Weights of a small transformer language model: width 768, MLP 4608 squared ReLU.
Each number is 500 + 50 x the weight over its row's rms, rounded and kept within 0 to 999. Layers, rows and columns count from 0. Numbers have three digits each. The size before them is the row's rms in percent of the matrix's.

# layer 7 attention key, 768x768, rms 0.0243, rows 51-159, columns 640-767
108:438624535413483452395426497522460556544496440502494549509580451484542524457546550531436509443469555401470550598488501461489470558459458487621537483460467474463491444452605535447556446515494558528516511497602485522505528443583457532415476500502396468521560486547516580567507527431448472488533557518395505482528503457504521514529387549441516439498485538495456499534443462522560394468425
102:482465521548476521546448625578540500426521466521437432477580554454442488498496421540405467528570529471538535416449515625539528490528459515518587472484607480512479524535409419564414542503634531541481491613430450475508498499531599463562574523408429483467462469383472458419492589541536517585405465528471506546487533567537499438513587521479431450510580520388548579506425539487460581548502
102:493414347433517491400526520507594520549512493546453563442407522490526469504548467530456484506524429502453505473479456394574520478471459426381493543581529549493457510489435469453524492491418553576567479534466543612547539507566502440492478505546516459500589450459546492608598400439435514489481536485432465565509593524539488548475521562488429472579524446534543545481618492486514531505614
118:521560426485474563457445448448570518527569597484458531455591435527495467448538571531527557420488562623495494572422576399555453552551434502490547563471536522458502573417511588409579500493584437564497454476542520559567454459494406511585508567587508403529516561573508565676488592507566497468509510458521439417502399504508515505558478544562577389524480506406505471502528472541539503415533
107:446441532547488501532460449486500482466561527498598448524525561496472521464491450451544557531463489468559513460496498480532490463470455522496515402517520498479474534506429482544585470505657437478393449497465515493511525508544395502514507592481403467500432657567534563506519640595491560472458507532542378511533510470466524541525626483561586590370484561293518496439524512475559465551510
092:491503531496461540666516506409475528499488570408456575545498502595479474454546489460469501596426556646447461496526552501563487554530439609511485418474502532519436513465466576502448502473590445615426554513505531523476446492518497523550533518513446496498482444514508503518463641591558563556498506510425556581403533469542461524513561514561553495422529547420628522418561456529440495529516
102:436568495460442472510576504525474496472493499507498485558514504570439473508483438555438495584481501574485489550481501431525498366501443461476569478510554486454551554477492520489448525516649533397403407556520544468528471461538518509496513527510508397569538487491494626500565547490504532443522486489499446554571546532456542482575560514470525530461452544376528529474525473481469562517550
110:498490486474444497455476444516429516497496460454556454494522472542565493549436445514471464495508471535602475537500466535566543498514475464450487501442483562500509490470513616472555495462535451462389448501517493492641489488538449485533520521476442470394614581512540533559486505475603502439506517599388471540482460378481426385519435430508503541502485607503518527520497534542430606474547
095:485459552514578517511485456483495460446461461519441561531467435570509445500537529485543534453450543567488433491524557468533462484408514448398535597551541504548477511431451530518491523515489468439503522437539481503573529507564529574484449593616515548562503468548630609521440590476553513559516450542484487500414466475644499480482536490541450587406513556438488534536552527506511544511578
105:466556551486511477548478458473551447490526435497534556508454446413509544549499547525490449427589529429530482577499420496530490413442357506501503538423500484534474453496618440425499496500521556560567548531541509529525554574471423480579540438459527411462538566570465540578474444430446533507530602495467444421395571510485436492461382495394515510471534521403490435426523436484532493433507
102:532482501517554541603452443510506527509455499511551490518543376486569559522459503456460482472554489501518523517528481522557561425477526537529524422492528533601448600597416448459487474476594479501568525499389549454340461500574522502505495459465442520476532450594470510484541543469406535489473601589478608492505494481379532499471472591467533494482515448506533576442509554493496479448496
100:515466458476484520492437540531491583555505426518496545478511495511537549463476540510446492470572519529444584537565426434516530487451547535509495414520386532495355465457463480482564448378422577439464444508460511529473434518542484469497542525502499518464487553458504537450547482468508538382477571501474513543536579465570494546480603556483441532495555448616489490528529448496482495522462
101:539547566513513490546522558614501472602617407509496392503500434569443443484477497549523451455542467469530482562543456548471487544472462587573518489560590558513597444476394457410500511520371487594523504466462547489505570493437508560435570486439460499528498534503492485456565520492484558589500520578613507543430531452507429339416489443556501459594538556474524559482435490446515506455535
113:463510477541512491602549576474525565518545512413516573496495429483534492458487529540471519464543439519483621519550510521437570475478555499479534471477471503492473478482592437521562518355493557441529555550462473524369479591532506431466527442490519474451464510517512555421487445421414448493545536403487583494581607592508441575592558540434468447448544458562473572449540513410427518463491
113:450592419505461551502493524471512460549485543480551460488459494413511530479526467521528522474470519433496690474566424585556545430542503512512491444543463434511434487545581566485479492530419560503545488441453500529413518548525486551412480527455468575535488595519447487418462497489531447539457534482528478591452517548475493519630537431493479560469481486565475537476493503521521505455496
095:588486487462467435447477529524516476558524530453555479573483524473529504437512475473535444563546567463517396514364420505463519491468474468412487517534535487569477454515524499530470422537504547520561448499478445514478514427453454534515505521500505488527502524555524544558464434567478687491411495514568492477404529507465625562446486577525549468521484555409497513500561530568543488507553
112:461497472407516451449531487604437446571414422575536544565503445465544536557464479571461496535559387511522557466527382516533558466430486454441504529504524461543425566413549440471520478439530535482646517609444506459409503558569456522548533515415569503445452517588531494527460361450457521473509669524475505476514592613421502578473490447392502543596520521484498533482454436622455526487551
108:515516389415440526486521451465537449546404516512458557524566499487506551509515555568445458470454524615468514497516554560569499634594517419555493556555449573471521596464508590436503551519475477472449535431427490436563484541483517545580522560539512525524472529504490523474522628568608638468567519540478646499446379511579492470495562484501467425494529529579521486530437516605497463586441
105:383579616512483461533538448422476362566460562424483567436489561510497550496587505515391522538468558529519494551541568456526427554535470416471542473509514501528454474503410561549427492524547411525429529505481504500513524477515469443474495516529438568523450478548546470463389505564561496454447549515560526507577570526400588519522473512484531434401498457480516512568536558490543447495434
099:478533477530511547397474528496596540585533450542530451467455527463470496384598529517506565495443551505411521542579519395462532530484472525542498563542407444500432421494541535425560549559418581514440472436522497499573478473429522546470546511574438481540515553441453534447507520489519458599553463501511414524521552458476533394465588502501551480566483560519429497499525464512478424524510
108:507486419507468486507566668592503415487455434544443625573487572466534540572469440491419450538522443496570523435541491550550612522512479531478561474533555543514477494544465435538412543544498587502494574520485512491440589513530513489574505413452577514456517359486514410419527529464581469434474484524473566520471476593466520513535516490482503429520498491519466502510515508493521585465496
096:522505502453492449500482431405522518520376499457577485513469499423548568547489513461442495566530476539534492526544410524660473478515451544595434511430463507473431562565502523597438417582516475480486426574373562552454537569504460450545497463470499486469483489464549438498516432456525596578445571530429509489531516541434550602479498520447617546414488483392515482353534572502549551443446
105:484545412454552450537446436455517553666466463481516616568558506437559539530499550527528462493545453538527473518461451439474493538441498434525526495514432422504497534399447564450544485529514498440523490486487486542417467481545402505571520452482467466527519546565603550520426416506404506471476482455463538404525534586512557571463461543439512578487558546481536457486411566488481587553498
101:515537352492544458451522454536468517463588472440584544529528480488460543518483491556561551491629446477506567513543521486537547455530470364567417478528521489473523473450471534499554463514477433571467473551524486548434506517474366520538499587478499414513607570545419531515507378495465467454541535509474531512503472550412452551514431548521534499535530504517523490406427593540476536435461
098:478548489431520487662517621472529507504538561472562540576587448415463498483558464524490520496545522550640563516500558475426478467456489506504521510482618432434605519465508454528524418528618532488476482649528501561401552423512444530530544441542439528430536568636563492579490464434483431506517614530528524401567423555420551472488473551466543487457491580538522469489458549526460469374384
107:467460577609490430595515509511475444492557530473471497545496475428547549519483459482502590554526568517503513545494462546477559531417501517490528568468508484471504408563398465520499520579556451483456393589442466448487511437497524562548469548416504526492464483544565530429463470470490516587411468573452546491511532438615559381483492484509449543448460473429611551463462615446477441464524
102:501501556581559533576533497422559494472526693490599561513479466518431547610547424442451509543386498448564473496483545499552548425451496553533519503441465504588592536622502404497454476529557498482541503526534487519515477541507509541515498442497496502521530443544543442440522644574478535509407438512527519496519463523472509478524510423497567495450442522463478487390567516445497479499522
108:509448439361469456493526482575519516451542387450465378476503497472546494458546570604474518460560447550502474537495488456426457562541563373477512351500507493459478488434481535436529576463557455579461438508538503492474544458469448479484495546413466440517493563519478508508483495321458446446411548493491447514595536499533500497444421620505461388502530496496541411563432500477484491461443
108:450406486446502544469556548567572508493550467545493441549472431577443539486491453602428583399430442554486528539636532475422514510455499570529502526446553516426548503385516441423642481498510523517507558507625498398447528445510502514435532491522554455490498433506503533525556490451494480564642520479508426463434480541489466505507456516486569445535479494484511510599434477452483470633518
101:525511539480456455444487511574486477563608372544500494394358537435516481497513631515597497505589528491511517504443497470434431545535522506507481524575433498537533445465481532571521454469464455521436520517426459499421494526441531490546475585497510564513448621425465479492467492495565503562476510488603577459526528503531474470435541495539518458532453469526430486498543501561480499482475
104:417531564524552483448556518522449436560411471429581516470603505508576465512513520477512596457421575493519597580555431489521484408466596489484589532531395444480477492491515485500499512563442494486457457512544517483453530405545457572386416590583428564485504516486606565553489496455529523535431546552599464505515488419453565480510534466501491521498479531525491611529365476467484414432484
095:513441430469440472550573550496519506511448514442462497634565556478499417586531419478498573469480407556487573514450501534492529456453396541448418533495552490520555520437544489485541506506472569482473457670529457453490444502500504475508480459577557517446575429532497509537556454543562489486456531557564504586498459524474499521549449626478614523375401455412499447440469443587556592536528
096:614347499485549486461539497515492500496520436513484504489498490423559505540440582402455451419601495493552511507601506512512477519473482537473536526438385419511529474589515483519508406428525527519476542513446503543393484566490456485488426510541447561427503522502501468461567449443476452433487476558491520477494580474546447521508508520518512551503533461578473466456471445468515518500540
114:585451536465564488490471497489544554523531535569529546422579368534454433530545575593525537520428402526576468584444554443377489529528469592506472511505523467452631527463544517563545530554433450625497527510580493524435463533468501496451506536506531478517467439524495488613494494462500517535519431487564479443535496468429498502435449502535620420617449556509499390446485452519519452551472
091:564453450437467503486556514500584478430513579558468505517491501504390472489571475560488463541496408571554574474455455521519483488540571532493446566521531509488496502590543497465467503556495534508471450469554488472553540504478454475524470502548473439467459517542517509533529511415574507501547446437464569521588478547486450559545436514505489475463441560469449483425498567548498584506511
105:509484550661519493528447475456439487466472471525548491451539480407538562571442537464514472476516542430503531539483483534528475578530411543486563437476481444550464545569470539483534479573558481508402415521518489524625416465476527472574498456480424514488456511351525439531497535602509669477427528586547481498471481443452569397490626558489486566482460478462435536540450474522515494421595
101:504443474570507578478522483446486429489483507399545544441506407503649506459548642477525588461488539468516539578500446424547458509464531546474504496519513404473485474518501470486576493529432479609455495505557509550518441495455476549544401535518485520486482464519572486595457486532485469562390672517553427492548557375605539469548541445518469450617468512434383447547471461527560331476440
109:447580509460557422509542522468493466492537570411470585570500361504559453506400511468494470515510492550540467529414487524536446474555397414622480502468514439466555563500496524553446473449500432529552482463532536521421476486488483431550529526468507424459416589526486512562432510525538542441497485539483536465505536564460558630404396547441560446509480506472485455475563525523503489516461
118:564391481517575455543468513447506481483471453548522477460493484556534564509471458428513511526486358503529472440561328509502662423524569449524496394317543471549521496512394455445546474493522535500431532473559503512480509474563529477558495482507489423509472462472424467426505550478439539462496493494465375454456537452483467490506474534460441549502447497514503502510504613445539507558583
102:494500489529467467459463409539521538489526494501439418440445504483524504474461490455464530485500508412478567532597475450453481516471628536454526477513550490482376491436558511476492452476450471470479473391512434469422484482547526492404482532533541603576485576474479546390542377453525430365433528517487519539503492450506455513592438505485487548454481395560521501614411489534473484495514
112:430505529477547563446493451455501484456510497469512406484556495584497506418527493484598520509494611562515511546434516528559464462513478523396529573496531512560481510493402561501536552541486417439433391428485517466668491499404403540534516688484491459639562540533489583518517564653564614522500499568598497413489468413553514444458493449555528509500532504369526522552550479447565416527511
106:575486450457445537512572459595462477483556455471463495475494649530491499484481517499510585533577436577514415525426494423511405553474524470482460559496537508443563536541510536497563478534549435488450465493552528530446548551517443448516529522514578432469562467402449576562577415438590481529532591474485483437410435436549467576438442566627534538505505395507550483463474550574526501488547
105:539420438500521565450499492551477451441533416511432473483473574477527506510521567525553569454483581501585477521534564444499535554451630445470553492449492488536520412547419497474559570482445479469520614469513452449519575515514504574541478536416433522512542520573490443441452570491559457531501428471498459440485473414570504466474501447575451587511484478479554527551456432508452480502513
099:525464508508484508541444509529508442539472427649494440466441518525534531484489415467395501457504425546482515484494470560516625431546539530462495476508504464583538517526485477519502542475335505432496593419524487457527455549500506459450487504426480604463382364371474439485520493444558458538537419528510483486450459576584503540441476521441542596485506497518443462560507524510524470504493
111:408541491466527515533567534524560523466546504382487463506472566527545509480599494573523516420570477527455583556488437552370489409563453607543488477497542471457528435497487428513505459439505484490462480486483495451479494470405510475458460447544490434428465467435473563585382516435483514529517463403508487502484545567491604542496486486403525431497521553382391502518451527543505451468439
074:500422489453528475464500586565541379477468509569473530447548516449391486514570481415508496515601596443491487525479457540524445625477551601501483430568528475519422612463466579509502539473431553510468476505508506586541487556553437484462513447451483479496566512558618591590517486579549529409397561642543490559478408452509520535437475477556427543535633408494515528530472591608549465471526
070:561427458502417446512549425539418611491517550395505425555499587489498547570547501537474448467442353522458553500576483414449545466482431501494567489534531608513530499511462575416509507581441415429479411533484454475421523454534471521471529483506485548509510516446447468464478542413481493609493471412483540536427530533515500465553532479434521465401367516508487451388474439478400476505432
070:521458549461528486531597507454517401522510459529518506465485510462479536532454501445510506497511401499524424488523442462558539460540459572550464494585529518497505539497520419463454588575452418538402509504503410535454519576504468468561457420508552494437437498382481494523533536517469451561459587574492432455424489545442519456535397541453589432510503446455531480453482505565466511454431
063:490503583561553514473410547586568446534396553561477528449514473506542524445531477457467506588505461436531509518465473559517514484473470449520454519600404531545576546479517414542521483512511488526526441543387465561514457499511482531542483384632447480499577454498493662524525451457515534556491483549468507465524625505423563431427519436573491522509578509484526623511564606564495470579531
076:474487502617426448533370451482576500546513521439527440453491513421508486497549496487544488541503539478388445517508470513448406488482524506465515472385505451469570536453473585519487477470532438566571535573522470450518399494442509471475502425553547540515448423447439496371452519636459462428534407450550478478527464409491504480449409540500450502589516580570458479572558528475454617467438
076:552557501481453391431524568448522399472518514468439452525520457496519502530525486562489426469505381449487445694494455451540372543588500525522606492510645491544512459505587432476446457473488468585498479477445449505467487512517467394524492398498492503450475511463465551496543575446541453539483576441471458542528501484540475483458428500511532499516507442556477460422521441507527554421571
068:448426512611491496460444535526523493560535524514473484493556502548449454487534525376484460524478473568480402505509516448495508546469528434394435531527492456552418566450482524477485538423486464395501494411490478476503514460373454478499543516551538459552535495509539565533447500598466503447482511511579471554516458412551494605487425478466515500510577546510517544548423536494482513559581
070:500519529529430586442555544582470422495499495568500392486551621435509610516616364455543471496506521451545475443542515456471475620500549592420482557434532472539496508505576488488513480492533511518489401463462503474482508474518505498495515509608518464457524560492591554512500505492513521398392491481518471548517456462384531515438518469558452458536550457474579504489680532462472566444549
079:469531596627478440450402490621442591512531434510537545574475593503574502454450456488523521490535557496502461475444541536475492494467503483458568454478532511552549439486509493503520415551534522538541498492511476446494498415484525563513518549520539564520482482463514504436486565522577545523406467446472504404478494554547467463458569528509439560451483498408495461509596471452493559473516
070:534504473522551508461497479541444504446386543546479601556583416551529546575512451435503549413528532517498545482436623538495584450486527480468557502465492496502465481569509440532487481430518648519527533552495535442486512556525536535480441503515543531437511549432396483543456579508614575516493543555473476555485614567381486467472421408570501510498512502607523512588530514519504515409520
069:466477484584476588437507497523446496536509519483528447436487482497476512424515535481603462479405525520536452455555520547443458464455430426463543587399537549535513498419473542442450516500535483477446534531490495428501516483489525471430476535468551431460407452432464483433525469529331507482510477459522551477480406537398500507485563538412520490373389513566432465529569386423503442535499
074:469544463499581549530477517574435450541446541547535488544536565510510462450530515583499484521525493543620476499513540522579433426559440520486482460492493519502524472499447506566501522515401554481464429444498490519520506418550478542612475603533502470518485537509600441570630558538435634419496424544457474560593463465535567524544650517420510521488491428464449442454440438509541433559489
067:471513471511556495540569551491512505503478513621445569628506564473713581512473487470540493458535524499513589435542481505394543494492492436456487545498540528555558506452503477434440373550494489535472497451514458469489503488516527471522501593502559477431483479463499475499497571513456566408474459480440556471442584534477571411427670533537535481576493466480463525432514464469481516447571
077:511506462534428472405507508550538407491395546473511499436555552561456518511518505529473459463458534523538486464520516520459442478494499525577434448484479425501486641485447542557570459468557470550517462550364542517537513434450502448476529423411450350528535528507598548479552482396505499585396569461559476499450526437468455550486490523491504483475584496506520469543558616446480515527462
071:492576439511486474432563555523507459545512459523513615512492588440562565477404499436469561418426547474519459445566546574608502469515488373468521542413665482630502466415473555522523479530496646561450488433515496453560493564499514543510497580498507475511515579542516439572563465488379549462517541536401519559450425505475533526381433496428520496456496466503509460500425497480451472396431
072:438523429456542552443495574507508401453564493460424501443518561441535451640585429404486452450555580402484496545481551599487545564456509537505551517476532544529433553546483564483507505441497598554527524582533536462535499546424479438440562501487484450543533520522522519508549540585603522523492580527505466634473371537487442500463425574474469477536608408416476465539468520622531513407484
076:557533481350461464425583510580496473431547522456484474594403558453563505462507511609441491450559522496575451457538552473485422658588547450534483533504551523452511505580535591521519467500437577480369424478481474509540508454559483521558520602540506477514513594461463436585573570426428500469558602548447472490433545470581550465493516526439577545484522450512518520391483431495620509460485
079:473479486482533435504507322428494508521435520418478406530499354500524588545495518493452490525532437455497461637507443527541449423587450531577515421614438478500527507517629444514450540451542531428488465541497499458537444488450498506490514394470477433523498556415474569545479576521550533599525470546469537495486664466543457518432501456570568515413444514490484423528438483518507471547504
078:452508452512471423531487539541501434488601428476521528507480506484516510461524487436451521475443563484477582500505603479431546547432504447452532422436506542486533418451532509469466392569463496498508525462540492489488508549448566541491505532527552555499549439463508492424494477433543484502510540498470455488521458607398479419503541484603485466509437491462530435488514473521473458378464
078:551503548461525520402627583510500494463510474496492573421431522540386383497426521486510533532445504451489522494528604519510569440467477496580460516463513537436515523544486486455512555498430453482526528511476506507482476571460549519547482517441478528501562405580512463454528476468520433564508503530530525481487469550490490441598490485478493458507461562522475529570384433536561413416460
069:463507415444433483510531563445524421493521539606393532531496449523569504485383474481358515579549428412472508483588496536530487532520581468472504619423485466517504516555444479452455487474562495558551528443539485462509490492533500483525505495525424472435448541496459471519494516462467380454501542522433439543400504612533525467543533539521559486517468460417527519417500483499511519436553
073:561433502512380404536542402480489503514558512379445492486532452435502484512525530523502481503492388577501543535558511484517459460495517489625412519516481475485568482514530544434532530426519536469469492552453470556457523573487439434413462479546449510486540568501434517491428571447477508632565562480434454562488562598532447463441586504503514526505484434609513534514492464511470489558585
071:459549489492562451464543482512536514448481457508455546548404420546489513454428564445480560479509557461499475548479458481572504491456495534490480511571582558479364472564485448491540501529554501561535515449513458534512555504567486570576444538525486527499497563477518524504463542470577558520466531577509558432560458441527452507598472496584407476523560480498488551551408596424528494572555
072:486487540459545516560527330370545491592572406471485456584584499462545531524440511464551522509485451526443500455451541462549503476610584426467491521477498442465528478512459438483514508371468426492428600446506521426477547491528523436475479512507585528439482509426477493502483524592411470497430501530509413411505512556454535561539590519443543490478450423393560478548589410466448581522549
067:446480485568508537516571517505511486480510525540467561593432553556553532411416429498462502515421442429599606510486557437490547421559493566491476498510488516475552509522560386424461496566548415474499535426481488442471539469510564500442502546507488482456537466456507554506508503546450546531512456479533491479494505504433491499507549479654562517496404466455542511492502533431514440526519
072:480505579499439518440617594463473495486549524463486451474447466518486518509566487625503454559471453439511584453524460607390505424567467579499446499429528463531483563486527450459487558493544429533499495550495480538487564491511530466540515445441408468465441457553540461454518557485554426513540505522452531567410522496515507475597399487501504457517543532397461508517471571537438528456457
072:494445567550509514415549435531433573418484530466456440510499440448466549536514556511547483526596542475437465581486485493454473482580496510520463515498525493458512542576506487537497519444497531431553517586472517531450462565442473452505443554397517499458549537480441501481536552551385448575595434473469544495499469530442531575545539481372571512380469477442585529432439365535478562538420
078:509488360550417472522359623616504515533459519540501552466435437568496433424553497508470477512440485600464520447449520517358422573479519481423488587463472485364499466495453544525461548437553487489554515461525521470499492467592538460479489492479518481474514474595508448504497444470484480418475548476533537487568528505424528542509609530490506472496481650561531486443509531464433448499412
075:587483525567546454429491632516466529514500479556519481429440548516432502476584534466467435509464593465521420478421522514384522495425472492492479547564535541561461530454533538489464488488502436468499519491447495479522490478389524468483538486498537460496494582475537490466547516550450490455479458527485479508450474448467483509555437548496435484471605561549495444486576565458588479555555
076:490520536433620516469584515518484487344577482524408622526542634423503542546455535500525503535563543561523504542455472572463503452469572487503478563541467486493477602550420428549459493502484524466564509568571460527568536558422483443437390500527498458495523505462524532473479623487507526504485469482456481462532481552569475462582430481536499475514580466470392493412500449581572517483601
066:489515546544530492500468502450447542529442489582450562489582497577428518444476587360533567546554458488529466602502409491549534550501614528477419483608454491521459544517496482535448539476384432499480544448510478486479448511470442392598462505367488489484574472591512521424475558588489525563600530502521494588567580469532498497442516482472498452489587565438541502452514524572572487601500
072:549524499528448486501520567510546512556524545497541500358525530472449421552493562502477494556538529531534373504444405503504388508438533519575499495510416546424565514430495520492503492411563475514552530585497497558547422517462485468471457481539502390508579524555405521459485556544460478507489432438538508470535560483507442459482515522559512544539522489527454544567586536481507430602526
070:518486541441509567509495536541519522469556522546519528442423477490477476519488521484538482546525509394651499538503513624497619461408440480519475469507536430534527582559380474489436569492552459509484408522500547572508507507416540517443427509472455487473610454529484505544517441552422468478523455439454558481446469527520473497541456448491539544442507553405484450528414552508527518569531
080:510479563486582604499430424499439523568518417531573495512461440504491461488333479385443546461489432448540474449581508518645509490521546444428522534562513530506439406451441493533534503475537479499499571438512535528505476567476524519513447539555452438463565609441563444472498473487357560449518561489414543514473471513604539618352610465445526547506563457453557527496538428515563497580543
070:429559380497508574492602542463566415464469541502447489461567485518486459526476531392538455436490448567472475549484401484511476596569458561498428539444493561461443565457559480538430508466492481480499530516490536458512512555519618494516504452459569413552527473505504531525593521511464549483499515511568439455519563410478442496469497545619551462494474472605439421621464517572565368416453
081:484521469427596519508470504520482564464446518566492517604485470527484489538489475564437516564592502434626486462540512461460598542519533518483528424412428501484457574565435461499476452521509554510561560455544436433525461426504673490570499510486554467530529493408580438433503618531530529497497468464453459515545484461665505494504518480477547516519424538463504478482411515551507493379565
073:530547568445534514578411393547429525627498515518619441580437466480439488534480507506506508493460523502441448493530448535486549600433515451485466531671383498508472505567450562448514484523456455403474540479448531539433552442493450526450482588400451501578506528490499528510461397535549527484423523482495581445476543499580446605497476473485459516487580483544646458556539438544515594606513
075:527525482619492469423472504594521471447468499540488517549496498497552566477619486457579435487452501581516433451438593511426467500465500454451503494450548548501535530490513497552547495519432540511461406500512557453541479501452499452461560507562603432484473495463544499453516554500507495453484476465556497499517487516485558422463639559421521504409530490535444440506486490403418554529582
069:389441443530505537437414511473464472552489414465497501452531592420494365532517469404486458507447606449430460510467541558414409567489506489371531493467515448483526561453487483607456370499511557470555459511523555444498511443454500508432553584512542461507520517503572476500510504575548502435401565533504472584494465596418559550534486569519477490518533522379510401497481485554515447458541
070:498555452469550455506449466480464439572514419524470588473640552565516489508432461340529582486488522440464444565519511450569561505455554404524568561541425431496458482455515444475514556492485471508501482539515555612524520488471469531475480579500505440563493539537497480561457488504516451595433537509507468501527514473484414566488568560514525500465573501481546476516494459553533496512583
070:402518564535401476495583542472409507496562455540466579458525582497527487478449497463453501516513515523533594480527503533451472454541526486471539457392624450612435446503503413505461468425447481578505578512483428490533503536495589448578437586475469461497483585519550482452534507415521512522492484519537505488464488513572462568460481541491475444487495494389485520562560472541486513479585
074:479515529451491563589569539474520556533494515518489424492444418503519453451474484615501469607504449395523519502440429538440454504584429490420393488463528456555547441476522442512419483499579467534574481450477501529461506486453598487514479508460542516457580487512503459456440465525450412529527405452423539462519574514469570485458485534544513454546407542527489567405529482496418545513420
064:529473425492486464447539496561495399446530544570461498509603534422577614525471472498516544550518499465471545510409558508489447486629495412431396511552506488489575480547518489460528563467526457444516433532475517564568470494581474552607370498524493374433562579465549565425488497405475465412476494575413477525446455470457525444534593558589547510528576491449483588458443636441452546510540
075:514484575485643500578630456429495459399565462449465566504566515532424461498443524454451512495559514431567519475457397481576599519540534583538455454691418547499448500495546466474501555512547412535512518483585498528494519490519480508514495535461472561567523479530481499542453540462569496562474543504526466390570504463502399537573374492510501441547567467425574605575480519615582485460479
082:501514479519597578530413589561494486482478424608480525493477550489474455479513460373407441570503585418480470478416576541539565491522465435480548480391512508484556499504464445466474408494460574562478515476529491497542427451531596529525474566506530495480516448501505584424497544520479565421534496515439527511558444557523591497420568522503607496553485489540502567564391367570521456423480
070:544502577483487518461435493551463474524533550464516500478526465510416516534576486484520404532528537405511442486476444493410519472522524546529511518501387486578525604516478468525472579443475444569509480594486523500419495516463502495434503469483496453492471510579449609522468561566480512456477466542489549539497508468441480496616325464461525525451542554515457496591518533547448520496540
073:408530542479475526572579525458488537500566506445551453491511508601448455410451456508430527508451408486529501476594479493504477457559422458485425539375518498555479511476498466494510481632463488523481461416530554423489492472489524483563598529528504515474371526508531451566538436419414525482540488503536475509495538472556522579476434506423504449418491523509486526483543415499459449421488
072:451558507423583521636469558511562580411512442573476505466438439509500446450502484525498512513455554520555510532466488464427584528443409512475460463438546445474497464472517457519482409516400556527511562489547527532456496451524578500466494581457556506447576479540461421529471387564513498489517470509456528442512535489442554468530557521542454472570434516464553507480511450536515468495525
117:493547454448460491464522474570505473512480467618492510530410516437513572520462464515520488489541466531480458547552410530401533579451554536506584537367592545537425447508513390455686493454510479494552550415509520426499472496500497476584488515406476566514424476517459442343534457587445420393549554478494471456376529502519418499578506605470506535554456476574459513591494555476532478592654
118:404514537621445555620502481386475395590546517449533476506547474473529556493538479530531494487551578481437517538495481494507497511531560492499497452544439446563499468478471531476580506555467467500474476451466518471494492510432463482555504540494432498534411512430454423592523498524427527608474473473546504461462460523503599451503514464505488470518473514413524557581555552439478436504494
126:524565524483522496529491467408506614503496603540542536434504389401517550538518492462529584566496639463525501466509505475576572475531453476408530440502460486600480552542436511553499454559537536590509467550525519580564441454503417501446504446525454519476597524456549417547560555469485522491486490516510437431566491491429511495513510518442515524546570543517455444462513528468536500364459
113:478546522456464451417463424447382562558489466556455512457500500424504550526593517438554518464464449429508515591471520567456615523537407518494465391498494512565431480468524501534575439468535560444440450472527415510506432509436438508426495524434509541508461545447501507464470473473456457517456480467447601519478525514489444454579521481373547497479549534534454470547509450558553504553468
122:437585501485522542543526482545385425525468548457438494494493502492488513578506538522391528487467525502490501451502644564478483451527428507431479463476444412501597548462559535520429461422573552512600458529522572570558453434485515527522502544418461478509465470532457456529379520487433576511439587494441514501484404626408482555548463478526558579532527470561558554451548491565476574411575
117:514502531500478536585482463448541541512476527563523513456551605475415543440595557539483518518493423404531567583555505531466479492473574488600487508383474541516581496564450523480463496430527505547592616584521492514409544505533580487570541451472389511469512555460509498471410486395495437489532460487525529537643512520514475336514456488511461491520529451516488483454433514512469551415430
127:550547568585533515481506417463484551556607495445573494536483518509583492470469570454575465463515451573605461517478488459559593600501453421560514464440481435553409459487565469563617500431498458494578488500490492435504522478448502576471527456379460438578550459526553427452468477429532552472445520578549422468545529507608532457535435473516520524495513602430598510492464446412453480487583
125:478519447452593516535488595488516578455444570445488582534440621537433481447478446412480556545462503537576400460447460527516487531453476524542473517427546534488502548451506578542462563509530465492485512407492491526441492552480542390494520485505562498518474360473544509421426565540533479404480535581525563501549534484567474513460497404507529507404477400519590480478454566549521473544554
115:587529480459556512410441542489591463459483518564554470553494581508499425484534468534610457578446547464490507473529459556525426398533419542497512580533516474554483515570427479509442374425550504443495571530457538477459535522496538425456461522438532497457512447430438310536586484578570532523535502502519548500484540534539508557528518527519468497459457453541476449405588487503507518533598
118:486504518433578555390510540480551456440363451515514537399593440492477438557586474453428473564405447472556503534531479510509488466428463483526521553559496491476582470435484507493467421488464491551556498554516538477471522512480457455445496585535496383483562400525529515579442427488556488518551522497570457475463561455535445458508504516447495394541448486564335571661385517553545446456495
121:546484570513588388495473523499417587527579496418497475493541484541460558489448408600528480424399449449487405478600513443437494392536609600435543554560446544536493466567453425481485524461510410443438473554480494467513585482542497440511513543503503540531374521545582472467605531494442498500508535438545505525545551444457470561495482518468454556459536486508481467547495535536557603684461
122:491430541492478472508554524529653540552583521463501529507482531552444458509455601546598523428425574581440553498454538453401446516544489520499561508530487410410471513452540460471511528420469454488504567517576548475449542482482517536371453496596452462475528486434433535421498532511520395531571453420429468519592469585496493476534429441513547397523455523540502435536463520504471503508500
131:530440509497526492443512453460583448482441471506604553509583573460474412541519524573484544489552491486485555477505473540500433465458533485484580517430453512524433449523550392598527467472456442558505554585485548536355476548508544467533418478478567589471543406501547482465561437433479487436462536477539484456521512542624443473488499607533496519519562365569537570506554464514488529421593
134:405557488514462538530497476502433389575432468599482502511488441465512568498420476529452527529475490516639581467535427654530471492539462517512561508623544531542553550449403490540523485551486375496499562544514462490455470491505457486485520536432486523537434532481520402398546458528426450514421486561540476532551549527431497503560500428529553460452473479420568546561580577558426544493481
125:596395505454444497441443483446521559499488494546554531554495534417469494457490528456591524414540478586455523412585525410490492613521538560428442463432510536520515524526505612506512423470478472432415492516384587498453523555503521485508506545474574552548473511537459513570484402422535429494505510463547450417523556604488458571455480540480536508499458474550535527545668510437477613454489
125:538582570497553567491515461554485466497576379502445459457530519565445526509493456566422547431491526434551474512562537431458538573448532478441472480522533480512466470522475460561614551472484426502504572483495463440620486505468485530472521490399499515389423480548496462507429428457514513543529401448522479468528506517545500536485500493535452513503520485511503534556421473512456423487603